Part of a small language model's weights.
Size: 17 layers, width 160, 5 heads of 32, MLP 1280 squared ReLU, vocabulary 980, 9.04M parameters.
Architecture: LayerNorm before each block, no biases in attention or MLP, untied embeddings, normalized queries and keys.
Training: a variant of Adam for these matrices, 508M tokens.
Each number is 500 + 40 x the weight over its row's rms, rounded and kept within 0 to 999. Layers, rows and columns count from 0. Numbers have three digits each. The size before them is the row's rms in percent of the matrix's.

# layer 10 attention output (transposed), 160x160, rms 0.186, rows 157-159, columns 80-119
133:493415535529437482518523484502529494557499599521537543498494496586521458427419497489493545619509480552529468523535442457
131:512520488555461467505482496472468499517500524525559440466497545456492432501502541474469526512488608411528483473493423510
121:520534473552450599527544503553512556536506530520428420441420455562466463468519478470567500448480575549517565543508547513
# layer 10 attention value, 160x160, rms 0.11, rows 158-159, columns 80-119
126:441510479414516461528484465499520540524464570459553425481451498437494478541503440463537516530497525516465529475443530508
123:533515516505538449519556501408485493488461435483540511583465454489488492425471526485573404486472472599472447526517472478
# layer 10 MLP up, 1280x160, rms 0.224, rows 0-164, columns 80-119
115:489548511521549550549531521559458515505461473499497540463407393496465502483505501572429548428539512559534489495562490536
098:528447458498516477490448559545549507447523503432512516496480434505559470573521480516430529481599479508515422454503523430
123:581462428484471471468453446491504552501507505571504523524457516546467549550513500495519552515524488523487487483459527531
112:513485522505495468470562497522523534546487551444514636496503525521477525506472476466492465495509508540547503427518551525
105:560460438480497503482502551500491517524476454453528538515471511476430493533511437484528574450540518467497471481501474558
097:546447514463487502532556501470494517475542515508495468486402510550446474558469476553521532462543522456535496520585467420
119:440525476507488522425491500565523500502457536505561525512465477494483582478518458534448522508527530449546491428540490534
097:504402477523449540496532508505539522549566506506527547559477476510524526540503514518510502500571479497501456466414520471
033:451492517490539519540495475456503518510496463541493558509442477552514541464524521513485509481540461525502506481521435517
110:541492494510502512522489494526518599553567527498513475476524482545540514563477508480477513454584456486532434465593504523
085:520453427469530500529538444479523522518533481508482507514537491518495515542482487509427496502473559443471551525575513530
098:490464513448462541620460491517464530526455467512448553466509546551399492528497464474500515430493509527512498475551483573
117:527536503494491550551495467474493502458482432458540496536438484539487443474544485559553523466505491454515482393485504536
093:469498422480513517488491451543522579445563452445510491479489469466522557525485455529555455483544475543449525498486525485
115:524519489525539482479514578501455487523513477425479548453474486508453466504473477522470563508609544473480468460469510574
023:503510432536566464490538453417482487509467497516554492531515467569487531481523514500494555409527435460505508523495523549
098:490523496440455540538468471446484495516523450555508469496506521481473522465527509486458517453509417532481513497562502478
102:575504473478515506478534523532514490520493493524482493527499490545467520477480527569452602525499505548462564453527434522
026:503472457529544500549536529464491523544513446538525513500488412546534482536537497508514510433542494493474536469487558478
032:550464454428514526527532498413500547492468477555543550502509467521474524471555519501496513450468489472503563520509523530
088:453457506559518467574529561417477589437433550520489477517520377500548542526519499519535494501485517503469429478445544554
102:435535476568462482568474475477495474522481507470488563456360527482497592513527450500516502474531440495534557438523478435
080:463433415525520444472499480546584496516504501532577523531512412587541541522492490497562471435521469523482531448519535445
095:416506524521458466457483555531560528445450500521451444453465479504523550543501513457565505402554507479549500502450529511
111:582543441535509515564562468462497481481468517495504537464417435492524475451552476499494502477423511467494534465469485503
097:547512417578477440572447493427549396628566464494477501507546548504554545563475484593483467483475488556470513482524476450
107:552469476528515535542472525527559520492394545564569470562494540501561530505489559473514468401531549417567528482498426484
121:483524516470550492519466486469529444436425504483499479516452402499530576515496442507446489406507476536495442473474547450
105:448528503575516479563460528563549476532478511512592461504447497526474551441513478499504527493462488438434479464475453529
114:526540532466506521458450551530500573442539505485610498477491527526394534509529480455435507402533497517505536420525483476
082:462487430503591520501570442511515526457450499504553477483468535595449475491479507504469447528469555496601523519546527474
114:491481393455472510521548539412474577465474461499506508510483489581493513536505419487514523508547514493410543467475474458
109:484443537564527536467499509518506472568525464548518427476546478509461576491477447482481518468463525498491474486519467459
121:532517469479521496476440503495489477431515472555498505490510469564505541495488414529462477449559510453518527492486555469
084:503493402422505537452506473552510436555477468544503452504551497569475514536522533493497478471474414534543498514493481547
110:501518450476526540524578478404461496517460452494498517494504417543466541592541455497481568468548429521481518511490555458
108:500423446562450462510448487450512539511506544586575512466472513477548544465517508528466597494396434533592554449479439473
029:500511501543502550526522522464558515514479469517497516552436484544495580522499475511505488475562437527503446519544523523
125:463533392508553493479503498490526464499550520534528500533506471501402544529517497492478516489523429541452506381480488503
093:519427385538490558534542433487510489570504435471523471489567526526518502515522522610548491489533483451502470484519518516
111:490464490528491486472502546446484505513534473455505508457491477470568520526575506449540514493492443477538435482585583546
028:525493513504529516536542482485556491520480507493546547521443494488525540516512504539435462412548489543538515460459565500
095:552498457502456491561466522530504547496501518481464564487502474490517546577482491467550453506560480484539533514457523499
109:546517522483457593531568505526483459521541524454563484476523547554473487546513467482499511425488475458484500502526498484
040:489379503458614484457562522507486533517485479537549561496454400468513476488474468426478531486552484528508493507549477557
092:529534465451511481463477497526515519484442493547471529497478431524467536516516512519416533485550450566523511483545472549
088:478428489566526484576495446457585531525494535481494514468472532480468495492505536537572484492467522439572498496504457538
125:572465515510532538513526541429522462489498453434524542509464510492493493536499472596514546449507427534488483498506522482
100:457472490505535498498524525466507525543439456513514600501515521475510562460478529463481555465536439535448496461536587546
100:584525481502527454560427483512515473541413437463525591454473529543513490533624510572545536461492493480497548497458509536
117:490437542563472503547589481605552549534510483543520487560484512537448496439548505497411540529430554504501523474531500468
090:598517484474516501511455467456386494443520502483561520562509378484517569437473463517487499507496480514472508529498535461
122:485469479584539505535501546433525472576533480484484558527475469483475480531487469551425554516471505520523465477492478532
108:534496411474540533494497463512449520411484427517485475506430501577426449588527424565544568520517530492450553485543499474
103:514502522509528471554444511461574487493450546421476538480465454487475484514486393556473562482512549478571458508520510527
089:503514442459543502579487541511496605435496487514459616532419398522508453474539569506494546492464520509456461515532498480
096:456486372496537483506549477538448511563514515510566539507545483521467495521577520483496428515536506480469503437516558529
114:552509548581480531495493471451480455469521509569518517504433501475496583532491443444497466466582459497547515481498432530
129:460518496459517572515508522478608538481416456495495549513459459538459621512517498538561481486543462516504541524464484481
031:534472444488488535540500500460502523499479498493582556491469447519504553545522443528511540454499527524516539461520502561
100:480491438488611502515501432470482508522483542495519498495488417536531512499561456475521480440573522403484496466452540476
116:497434475517499494469487459565560504453477484505619535538475534541449574498473418542465506503510448473494487446514527484
090:521518471462586456534491470512467436561372499516558450465532460494525523495493508533544480496489464498447500481500587495
084:446460535500465514539550512450556588502463533485528579543519420484556517456484544431446572562466428506556519463476481591
024:488507430505539466525514458456532520545478447520529538543447460535507518514474472525455505470514546507494559473516512540
104:588503467433498614514516524483431513482516458548520500540488429505486507582505478541536503483478453483439516469451448449
098:496491462526469500545475439547538527560524542534485470434473534519505576540486490485443520412457459478505494495509547529
098:549536511457522465517504548494468547495519434580545504440497430552499493525466551485506486479550493493497522452505476469
090:457540459470505530443551536507511473447502459498492473493434482548469444496579502492496509409427511463456453480436442457
091:499475544483468513437557561474435491585490504491514459534512524510487476463532503579531450498560535557495561493584546442
089:477439441520505476503563487495534524464577465468518619522503467515486504550556534573538588492564504514504570491489528456
109:530486540527507451396457507515456483501496488526534530512507576461449530528487461506534509520447453486445547490473489531
113:484516437529492492535478454534408447500447519483545539556470477579486480513452465530463481455570440453492483515473506479
091:398436474488523510425414530413483489556508515543507574486522522490433528473509520524544555480468503494446476518478473452
112:508506432531511530440545426474574514513503496516576521497449458483483469471508554531510491454554496468533470444518539459
104:480528513544512545528487458442477415521513427521524512470482432526502524499514410557470559497465465514491530517453451526
112:454536498539488516470490547438481476589536484464520511500530530483485542523535434442533517443523458505502534433547547462
037:580493413473501475516543464467487525555518477537535554525479474530459537473518494486455535479477473480481511437497509486
037:539483488468533529487565485466497532519501472527568525511447454532487535558543456519486476420553472497523483479461514603
107:478481536528532502473524506523529510464547447457482527540517505540501552426545480530466493484506456434497487478558532549
130:511450427478483495446575488391510507534545538495548567538496463497498530466479450467455579517450522539392555503477473475
113:478510488454610516457550511441486566481474500426500448470451512514518482499573526511518492473548493526528464492515562487
109:497532500420486461578556399475494466425474519485555513491485495447491553474536516487526549450471507484489531473467480507
104:476499540464508475562476491512509502556527489459508628511501522506474517470542489484513508455529503457549561467473550573
103:544482493455491511603587498534490501495482523548514463471481438531503512501503430495466487506483497468499458385466518516
086:515521514539546476491526481487483506455508494458506458530451515452481502554510479490454603506557472510507414509491513525
090:522472486588555540495533556557527587545481454492530513546505468519535512472510540508527515511561366529560520540542476529
113:492465562458520524458515448538539548487449507477497508533452431505489561518618530504499454476591498465527479471464536568
115:561460493533509512452541492532439532478439511560581489529527515453538500564480543508526478435514457441492471457530562496
115:455489502455513538559531499469491473479462396531490491527499404533459532612582481503507590446464503493487513500576502531
103:486415495412508482513579505462492471510564516496497550549515480564444508565458514503537569477542485485487494500469455487
103:463504547574603473467493435503543529535483444460567604541504504569495539563491553481506483472438474476457503484509549458
115:511470528563471546490556469516511440507495519491514475475461484520553559526575503509461470430508501476526537489511497470
094:526527478491541517471511510482529552525510467433469537514552525550534467450500512564373469502450466486477561480538472463
100:500526439529500541526498492450468535511510534454507501478519504532566556465520460495496494518589511472557490429528450465
124:460444502491500567468501480553520534531535513525498541444489527469422514503524510513542572452442525520452538491477506493
106:562543501459523488559480501486474425418520481512528485558543449543454519483463518504527546500491509484496463490475533456
094:486488467554489446486480482520546547500455437553519584504503537534525500457534479484446519521557432530520578499536521471
112:526445468523566469527442449514531500441546465450556518501489447542577570491541494509542517498516481520464456455554576472
019:509411473515484513515574491503584514510459486526500501517427459538514520526540519516456520423498487466520534471519506508
120:494491501517502466488475450416523459613586460532518531495518515550527517543463455474457481396542479486545542442547531470
098:487544434476484652510521583572499436508538565545494460527464540487483500513553472496503514470548537492525510498520487527
116:491460467547474562485468470523566467487457506525556459479431462568482511446561466477483468508572481413509448470550494477
095:504431508500523490511469517434502566536530433458488598494530464444539469562529469526514562527556432488569501509467499479
125:486428501468536556562460425556528509446393506507572496522506486523445475501490446467529490455513470523516526419481559545
101:566541508543504511474503479439505517466508539561503517527466568487483443536497433597492575483574473482448521485478472492
107:556483504502469528544501461543520519416393516529517522588456441545471552510508501548474541453512511516507520529464493424
110:484406497458505557441398522540576443504451509504504547506476479519488592526485467559529463493528451516539487500551617459
090:595444422507515566453541513525560412458538512536570505555432463567529462535499462453494521483581569498535545487502449441
035:502505415498552488506571509486518534487483466537580539487445471513535589508526461563465490452523444484543542488489541516
119:579530452474500485509484558428487501496494498426480470495446423536490508500532498523511434492508523522488505475515497509
102:457484476538514479448458431483588468493458476530538485524533495557533509520466537512495552467491486465542514510525506487
097:566525509494441521539495552447564538473409447546526502530480537468489573517452431423500501464506416460477505406501508521
090:505487436514459480498502397544590459518476408455544526537474413561502503532526460485460524511590490454450535505546561558
095:600527483452478516489525497516546492514476435457496433518502492477424554543544476537498451470510355439467406476446509540
103:458512469511523495480440512595466447486471531478484498461547493535473501497504412479541559461476447512513538450528490615
115:540494496402549469492438498503562433459493509530484466570534422558478492580530526521516494476527514477504461467431506459
110:475533457490500542459478567433500599495551511580471490526486487539502483462544555494518534448543500474566543524535511412
125:505532483470511593550438445522537507501526451501568493515497445516462575454505520494544497513491473477545578493525459462
115:464467458492502490488580548524559493452476439504511486563506454479511552540497500525520548503525542454457472509567501487
094:499487396485477477456515528491515515459499473515473497488456444557465539531468531463494487513493500552542515496495559535
114:497423479570535506448521477474495428464459527482516518480548534557451503468544469525425535510467455496514545462442478470
121:514437443450531462511495530533587503554540508412541499460483493545533566595479500539538519504510446526499459409474505428
104:469558463544481539524458501531465511509461481551452500463523509517458491515543451540499520404531494449570431470584519546
105:502502432478505533574489520427474457462521516435490512544456510562536511507543511511499561504512452453523443506509490556
109:504517485523474535516466499522500587528437510512525514561552509586581466482515398476421516468564562473512520540551539505
096:482524496550507524520531473512562460477475507525474544552446505533498519509485531585502506496487496497612535486447487435
118:415550515479527486480523500503514501539564454489504506513507490513510539510524521507497498496517434531502506473533513526
112:525495434451550441588514565417506502472483440518570492479449488585499494507534493537458543456488544465544501475493500536
106:487493515512510600523499514496497550562540465546512435470497459554459484541572484559574537461569468533494460486453570488
101:537507544433537493592479531483528446423457547451529549519495483483500496508487474454416518496491445510484492479497454422
090:575511469485477491548494492444472509507525478533491512504500513567462497543477488489513521480446540514507538518530511443
104:508527467511450551537491551501528534513387503598590463482460429552419541514556443529485509436535504490524511468538538526
098:563537459578560503483456511497510461388480530483469553519526487536498519584528503564478525475491424460487527496504536480
099:649469521559509486554492534490544477428491424500502536492433421555484534481563461559475517460472516462540496502491504510
028:509474419474568528496543488472483547533455490556558504440468464511505517566525468485508512440529506530523532512525557530
108:526448506480492466544483486440550547523515443463536526492506486453423497563454492528494416420462524483513472478488523421
106:527508477456531463541474439540566583512468567510580560413439527479448519487513536476492512412476495469480447467530450514
107:459547489465515509497525532410509462493475563517477553531386482513556539521523435570439494471481556410475523452488518504
119:543466436515528523505533520520555472462548486576513448451511411550435514439517496458449438470575482444515548481524548467
118:531515505461511443487488496524526449521512530479488502447513541511519521534530442467556494455507526507569523470515561486
105:559524453515481516552480592431516508507563539453527466449426426494518465467466478502421476458481532481449452478484547494
108:490562528512490483540464515457464462513476513514498485461412497525440561484538500548442524514431353521519454430460550581
104:485483402548524500487522544489481503502582485514486456483443478567544530553507506460448503453510435514537507513508540469
093:428501549499497581498484375516432533504483528432493553561560531487553500529582487582437441520544498511468467537477501543
110:528519522524481536485504563536570457549479495541578557503554455480503513464487415513433502515553465470481524494436525471
118:476493509444489560479497476533511584506570436474487489480508426452573565436529475533546531496495505484451552485494539469
096:523533530483530487535467510447436541483533516509460499457510476466566546536542503594491475468578488556520550473527544536
114:492429468462564467476498460444515477508516490560510455457419509454556527491494477476549456502481477464510461482547505525
090:518412472549454514477525506530427529484459472478472556467505425497525535462494450531493511513570465472451447505479454491
111:501501474490477529537499507432608500507530458532482471458482443464516509530458505499551525460494490445484545474509539449
100:541461468461436561497507497475460505465544467504550497448489545462512518514437466542497537389532541476547500549583581495
023:531471475509548514529510458454526488459486465527554535539505433529478510508577515508500498488486455469498469460476492530
100:592568441516529491499489517473456458523535459475472542461534519466519488508479407469525459444475459475503490481539485513
108:438519509488547522445524464522480525454487515442499489525497537536553509446473487421414502467501539490465519458514524503
109:564452543496508580494485531478556487503535463405510523455508517529510584595545502573519499396508452448557486450449490467
092:512529490613440485475503528465535494486558520492487453459412506502490531489541525538514429467491426440530487451533545535
110:533477478606518480508499480538559549518458523452514499487418412518493487438511487534486477514555542517496502521492542535
095:580453486503591490496514447561550511510487564517518505437456495496428490481524499506523508483416498494455441487414478495
101:536448521551518513527487521482496491445440489486508508496542507467482563558465534481500575496469425478476493496432521535
102:450512520470557441495488503500565480527527457565521536504423431501406512507502536453519499491553470525560538459547556547
108:514445519532561529461474505477547560472482504536461516554485505548518513520580545544504497445534496535498549506513535465
110:605506513542491478496536503514528471570527500494536479466479411493477546486510489481514474489543484419543461515509579550
115:452483521501566496492457468527541481546519474562451502541502489466533556532547546524507485392480510542535477482494556487
110:519437514547473495467506576400490534487473485532532516490477495448507542487485501536504526474546437470489547415453498500
# layer 10 MLP down (transposed), 1280x160, rms 0.212, rows 0-163, columns 80-119
120:489504501523503509529502571476497435473462513430527471527457479563447560427472499543542464508468512496536437537528493528
102:507453496537501503554473468478547519536468497540590558438466496396538447546584489467455438525483518469476492508506504519
119:495530452509494443497438488584519550474471453456463524523481543497465487474515425510498449449503496526539502472520466627
107:536512550496485483397479435529463486564463506475516571502437536500528502460493503493539456519447546561549546501535520529
102:491531454583451504472511495480499524449530500473523534488480561494462525509449507489535420528486458508516465542513512569
099:455513560498466572518451458544480475467497524486478408444550521469440494554382505493537485517494424506541471471455469505
121:494462502501484494485554447466482557504517536460491469524470457396522532462564490468566514553517472512446479462458511468
087:527535526465541543534430509461547444557541468574505452529436515571420452493531528517541487495515520479490479526551499464
031:508486457514536512507515465477545549469515510503498498525476525469515518508494415526476404495509480497466466468529496511
104:485513518623568424529445460489563516472496557516438492484488497533448483487477513480531448425553558545507464554472409456
090:478530501459550480457563481523522511541515542507503458464425439522492473576478502494493562479483506499530521614494492499
100:505559548466528484477521490523410466494473473412557475509534516568540477473534504584467488471572469464530563495504487487
111:495466519524499517559549542515492531477477517538509513500629428466511474485479548494480507444508497506514515497536493459
092:645432494488484518463434524483465513575563528568471491574498525445475499494505498475481515510525458476501476493454463501
110:473429438484498572526522471488494555534490517501550440463514493531477486550578471519564429541502486462494537477587458494
019:514512470520494547538422516564519484474524531479516436534448447502523518446483562502573448502466452466549512504567454547
092:480437533453475505502606445529529464521546480441546474513473455473491461584482538496467561438505505498482473511489455472
102:483527517496477548460546480529556426515530549415486537472524546478446525496539457426488495534438584505462502548536561503
022:452463519487493466539558571452430461510544473471498570538514521474540462419505452533516499488622457524530571420465487579
026:491584504562542475519564514568477503518460513509539532441490498489494494544556602447479486495472470507545509467478483578
082:520505533517481496458496538524523476531442522552460542486539493507513446498464540581491526551463511559531510612501489487
107:477386464501522496500466536495523428508556527475557459508465476559450513497541525447509559541530512474597451552471513521
078:524503469554472597510506507517595412417526470508450485511452499451499544469519445445450508496560520454496485479477520459
103:535593477556465509495478496478470553466541546516563554554533504558476503514525503461527484511509504508418440546461550468
110:560569512509517441502451535517474562480476476479490501498510516534596428568532501524541483500600502490495476493541530519
098:594376543486527499458518574440542456488521464542488470517570481441555424451509498513498447528515459428565492529536529490
115:515515479474458504482540602535442518447475496458517475522553459544490478452549426462478444516473534508537464545434450514
121:493468473493473506551471473572448533472416487432508508442540476496528509524510498469557566483509477409510491505504475560
109:494455572505520564504505466475486400528490570447456506469451509444480480438485460544549568468563514463475513514493478469
114:463498464506550548535445456550454518505483462544451585536522594453485528438491484528515514530518491544455483513463499423
087:464508541566477504451518508492564432515607491535529489444547529553472460503477456438553534502437476490484488535521435474
114:501527456529463487509520475473517495567475541464558519517571521424534563420432585514571521473529569474492473444564510450
110:584521485459523522485561499475526509537481489457568485603455439483491515537563501515472559554471486497505501530568500538
122:501522535465515459603601541522587513541478478467491482499514489481488465495503481476542494422385491473455516473466487482
088:475496453563439514512486470460468432482523558533430445471516544504500513461464538421572483474555528585541446495514481513
112:417494461460528512458572578484533521505556526504521460412526496461475472511447484492503532457445505502520439530498483482
109:489498490508550510513500520541529472501501485500551553443443502533591510479473474469469460505490503450426429504522481500
025:522468539525489500444495512434439508471455524490545519562549575475486488611496524534482436509572458514498482493451468480
124:506398518458511498502534567478508477500541559440594461483545523532542470509500574500470474519573450528539512519488517489
092:563490528431491517452538506496422591498540554479530457498482465524449506555409416552519442407514491457495502433545490466
111:426495446498528567507506535475478525522522490520426535570512525486410451400508521507478553546484529555528552462456529463
021:571428542453551490448448483487516447560539557496465451553535494493456517471507403510519446410557566468460515578553544480
082:454540456555504500508525538546392457523491487471543521532530469421501533463548501554510476484448547549502484567449463536
110:506513485502486614469482504523423527516536571541528453497544451445521566507497474511516487508510540479543557505486519463
038:497521502572490507459507510474488436535520560493497552475542537438493462437489516459502586493467535465534520568480489456
095:548525522458432530507468613537499503486515501530503496551558469476526446464497432452433490580593513436519502486410581449
092:437523523479541505465501519518486410454515486506439586471550500463446465448506528504489541485552441508543482547601505479
124:526526483541518563538401430474509434512529517416561449513452571460499509523554517548470442503478486441535512443432532462
104:481480414518566486492419529494525542475527501405561496566488498549474442484490542450520453483395493531537585594519483511
096:416495523437494502473520498486550460578483414483479475510540468551457429559496475490431547381527447467488538507511553559
117:571413487526500545454414442494558442509519487483533487492487456477503562530463547454551577513515490486518508478478460433
092:519558552469416479488451546573480486474473489444430540460510479419516540520515532517485525517550488467534588601500509420
121:511498454507478481454409467554481533505532492536514482487496520506514508489500514534564515432446489464534512446556507504
110:478560492541469469492451482474515510398592568535421445449479421508512510536498494509469473500457466490532506569477569492
107:498497483517470479503454467539543480484418548504442555437439499542605523517458498513543557447478517527560568511499565542
088:539500449507414503463533480478545499444544483466552535512531492497461557487468484505542515505505439536504481533500488450
100:511446565575480529459546558489468436483472523465484518544511435478507568472425507498468481551489502470502500531562481508
115:475541462443549528487564435440514498489505532475563520497486433477506516530442469557543454501453574547537500515473518486
125:576426532488526476585481459498503538478541521534508364490483450534540494483504509519507556491527517492457517474462536481
030:481485510453533468529514555515498613520498471475538487492527523445457506489526513491505484561545509534536524506531516553
101:442566581446518433513486480490494544541492497458493488509498486427442523480466535550551441510534500460493519425467508486
093:458488460503443497490479490553560508513440550521503494608410526529457544551501479487434460523466422514486474558487486543
095:483515482458504473516576511487457482521462501503481548439607444535524476505576526456509459538505551552498496564506437532
078:492460472530560497509497480429514449481488514517422485519508508532516562522436512554524502490538500486487477554469544574
019:582522491469425528485476536555495499499469543466477487453532531428531479477470529461464433473482513579456434512505576501
103:519517436497555472479489534559476445484513427468563560518552444469538565510541504523497514549527458459473505554451508535
105:519513472533508479452465486528550456461445510491510480477489478528440446570470478506465516505434440548526466579469490540
090:441514567520506595517511497472446469491515495531443437469503478491473499495516484582506536486518556496536511448360494468
088:515430520471525516454509513501473474480482505489576531577518545480442536424511498421592446511594490544448516489493577516
091:523530576494558534513493489519481451523433474472580601441498546425447520430519497527551445487570491491432507505521459518
085:525545573526501410482538507533517534523472559477434533494449515500480525474522477470527458529498499508425493495514521479
112:486495486456456503495557484557493537606531569430510473445527512407602469515500429504513528482515565493514543494464434536
099:512536498561470549527512454480443457610481466461533493527575457545545469444574414408494455486554495436497472493524559489
088:545512508510547491501499437511531539501511536575473460543443502506493470558488541559488502439397531559501476535436536530
112:489554471403509524447496447493523520510537477479487515485488456506473479479489462550504524508519525421575545551452517563
107:482530473500474562509445560527464487405522517436490441502572478505468484529490514546463506535561463455470497510505436467
117:507583479521491527468557423474455547487516547455519587491504465458477466491459461478524537456451559542474487530529489469
036:435515539464545517540538488494475491497571494492513551505575467543490434457433535479501477450528529486507496465582501518
034:435561491425514521489549500523490522468471481424520469500532590520478551492477486475481466518510519506548524478555498468
108:546567512498482506481443480500521516426476473528557449523443507507456525486459559462568484512535498529490443479480480488
128:532439504495503513397516507503497472517528508564467409554479467582496512504494494525576565461515547559463495439441566469
117:552573540556526454463440489497474536487521446490459451519463495483505502479474484501437515474445482531465517553495416476
115:453547434502559473482544457546521473488469531600423507489532508461488517537464479483479490504444453471476507489470471417
110:514476600514495527522488469533496480507537588471527504550448501500488540526477513435512459510469478444447488465466488504
109:485532504513506497498515485535490548498520453598469420509417488529506458532471537438475515569465508542430548464599468526
093:465537476461523507472444478529485505560468467464459493492490518510456507524468521433474503533522570538478524523470513500
093:534496517491526516417495559492441543490528523452552565479510487572491526569551525412480488555560541492531515515494494533
118:475428477536457479527526558483508498556485502464543482523532494500476491495524475435423518507479503526583493487482510486
115:563491508493432468492451481590506538483478446488446531482528484453533448467508475419468525517500456504427491485525558395
119:450434498513496461546485551472565489454554466506532509453494499597510551527447524532556479572555492540440506530558437488
101:454489642485531493549462561517493526538467503538464437498478515488476482440458490532483517519577518430462507502453485513
106:498504547564465469521466492470515506419428488456471445502483502491540489496544501559605475402450502522514607495508515493
107:469470547564442560483486539497479469478594523497523489492490539479511416441487497422563487569506536515518453502546484513
096:485559504442534578446484461578447533485459476552512558528403439519555446486496516508493511537505556487533605468553454511
100:490523514470529526523495455562469540505549514517496441485442529465571502462516452493500469494527487438538471548492518477
122:504568465545501469523498536506491516567532489493492489488523509531492505505487471522507470530534506494459534470500422535
104:501352511521472494515483498569521555529465576532481498460547444538531475473471501479457610555455470504454496581484565528
099:462491480472575530467454510498511511489476562505466464459514521527468531506465569511545527524501501467421483507412446461
114:519476452511465457419489482533478488468445496460475494415447518516467485543515497476494520486464530590426510445446548520
012:474573577502439512512459515555474518478557504524525515472458529516437484495528529518513482493433465516417466476487489515
116:483440551561479519544516515518420498504511452458531471430459592479541488431531481603529508483516489472470458454441421579
101:506464434475535455501491502536651499539456467540511492540538505522542459518462515525511531430482465574508542503529496495
112:479494529466560532464493479546538462483520571478522446494471470557445499529530499496495518473441438424471450511472444500
086:424493504429499499516547512570509512557477527480456478514546491391501430460483593514510528509593500484420498489455536439
108:479504574503477524553554469517485447523480492517474555473470501389489464529395465475498492517482460522547505526543447483
105:451468561560441509473515539538555459512532511471521429467531522528445500524507595491467504483499516464536439504519453453
109:477532456496528515541503626543484548456541532478548533540541436503472468540481430436522499574546546513539491523503469577
112:430487538457556489514584515511522483476518537486502460492474616518496536515532492474503571527452473512484515464455457472
094:439501487504446504463487559483578544497490489490499438537470614505573520548390501495446502514452505556463456484463496504
030:509561497483508533521521529555480537509499546526505552466515500512411437546498519485513468554517496612452524458583499491
124:492487447543465525510532587534502485442532477420526523577548490537472518443539471429520489539468453503467486404563435527
094:432540494557482493559557514421527488460491449481499464476439520507532488531427498528540544465538487480508447469505477482
099:568484464469515581452437459449537511572488475528556573487584481504442488592538578467427404539450479524514501539546472488
090:504516534405529538469494488455477505525478500455452597455608547520537499393539529477469501504452520511401544505466561467
095:538522488469488503492500523556501522430595514537532481496456513545584509516435571403471457464540439415502457501465455522
105:480430528470499490488503535485543493534502493536522497507465515467488468534508481521523442446379492516497503452482480554
110:492475547480536562506522541500543503509456530474486445531511488528521547508494502530479519480506530538451455458458509460
113:473523508536548410491438398529515572584464491470419514552502563441568438442481462498417522463437528540507451471495514510
123:474538492423519519548535551509451492481484488409524547552579546470574477475469465455509533497430569480538510508484480526
116:547521578548524537513524457482538520505494466523449482507546413466543495531425411536446500441485536476498490489489482506
100:419542549519426564566481483534496455419489565457481507448449504491477476507518469508494557515506474541582477546510514461
112:506528433505537456449487470577511546470468510547491495515450471543518514464556504554447550467447496494450495473553553531
116:456476543472443499511486500611485471445413566501452473418540434517490483518541464420542522484472481540475542486513528461
103:544493515474427496467531595466530507518549470503471556481517481466528472560525539527533550556510483492549465537538511488
107:504530541464534477454595589458512445513612451457510532450484422519440523494522492464447548514537500436497384549440516466
114:472558438463497613539518410470426553505472456514555521499486517481497592476436468550501557538518490440523411406505531406
093:468519500503464513471532456515438501492449489532455536519432496452537587478481478553506471495537468536536524538506526478
120:529531555504451515487415472544382531495511514545464518565485511507511458491539564502529432493498486451506452506453490491
113:460502581551458497543534501438474408536493462501530474523454475459493555512504489514507525508477476480471486499449514442
107:528460452467515484493474466469495559492510504467490455483509446512525536508554480402503533532531513448494489575457434573
106:499428518439463565548569552464545524537546509509566483446478543436512479482523565444511538469538505431547478460529473423
091:497539543552487497471557469461541484501490520557478533453521512491490513525529471556523472465474478569515560581427486530
099:454496532462516464502495534476442479530499498547495508500538500448531495483481478527486543412563504565479482458491409479
102:534608492486505534478490492539514504516483521488483499481503577517545452468567499477491537491477444459513556462493501433
100:472490538506478462564445464490527478417496486465511511478471517464528535514516464606469531511525458476492475470443519429
025:442483524492399415554580543516440514552600519458538428483497497559491478453508494450498536460474460530508469461488460541
113:552452483523466509484515537504450480509504437503484543541471518443491510534520504425562453530449547494570513455442580520
110:545527487509507566535497516534467498449493521455462502497548479491526507474510501528542524506569522468507597488506568515
110:486490505507490537441549484472549455572474443438491434516537469470537520525447541492601481545503468533495529514586489471
114:440444535455545529484462472480489492493506507557466494545576597519497527492534472439498535580518502399516491596484491475
116:532470423509516508536547517431603462558474485492529511530540511485539533545492486467453507431571485562535506456503520534
106:490531446525519528480437520548453506530457516471478446547464515497497506384451471510490558563462501529493533532491462442
115:509459527518529482533505495566529544482477461543511453496516505532498520418427508471506512501542592423506530536531513414
109:457445569529509574541449489606533458485561554477456469534509492476464496612466483446522522485519481493411532610503466463
095:504501525557526579494494540476492524495494528413518563456478449526507527487486509461532551464503498469596401497526450531
113:506520506586418519522503477415465562501520499537479447464472518402480539558505492461528460494519523562489531542558485534
119:506440571509534500521502570465462541487467541484564470502539551414511535507497479493487437431546500490419568441470456463
098:476528451495522482587456511489502404461490555513472492490478495478456442602500465537539574542483411540468484489526493526
111:508385467491551495425561518517557528477490495563492502523476439433441520504479466534456547474493519525509457516555509473
084:511593471519496498426514503596570486474450533522482542491509485510477594525519492515512544488447561544431521558523505545
110:466509560458556474469515523531538547465529538463431501423504443505433557529506465563486487512590494509487564493474508517
097:478487504538514544433541511535459509543513529521563453450456499531453495460482503558498567482451520564516538542474473456
021:497492500465557481499486534498483497552432491523477499542507456487534499551463547506566471493510506475494495575531425551
102:505495491507453506449553550526475436490487367476518499500525493517499477502558577531453499466497503476553477524559536440
112:484572493543434467486477521472504512478487440589416540542427495504514514589544445552620516484479499516485548424496550455
107:471537499419471521553499438503433467478500449523452569440436506461567483525499472529533517483448480505514473518476429468
096:472520468487505533531486530491497550460533454509569479482533485468485578536437462495538494546453524517496526433495435489
101:435556456454414485460476466570530434439561504517483471522508462527467539536530488508530556474472540499509547617494556566
100:502430402521482475490482498508401524483512481520466483566528465494514511475512542525468522479513559493498548575502472478
102:502566443402414552494487447550498558522479499462469516457500493473482397488554502499528556554459502506471575526515498472
106:512455540542509469438482497570640474527530501547480484537529503503519485514425542430484592454506564499540544490478413531
115:561460473495453486517508477533533409496512504526470536526572512476519536560462513428544464580470478482475478456465462544
105:512560496526438497456501476575516493501524500505483524478512498470512485501507495462453509495483598535503541474504506488
117:533497550519460477548576534465450491549499514459468471496549522445498552566536471501521514537508492492435522511473423458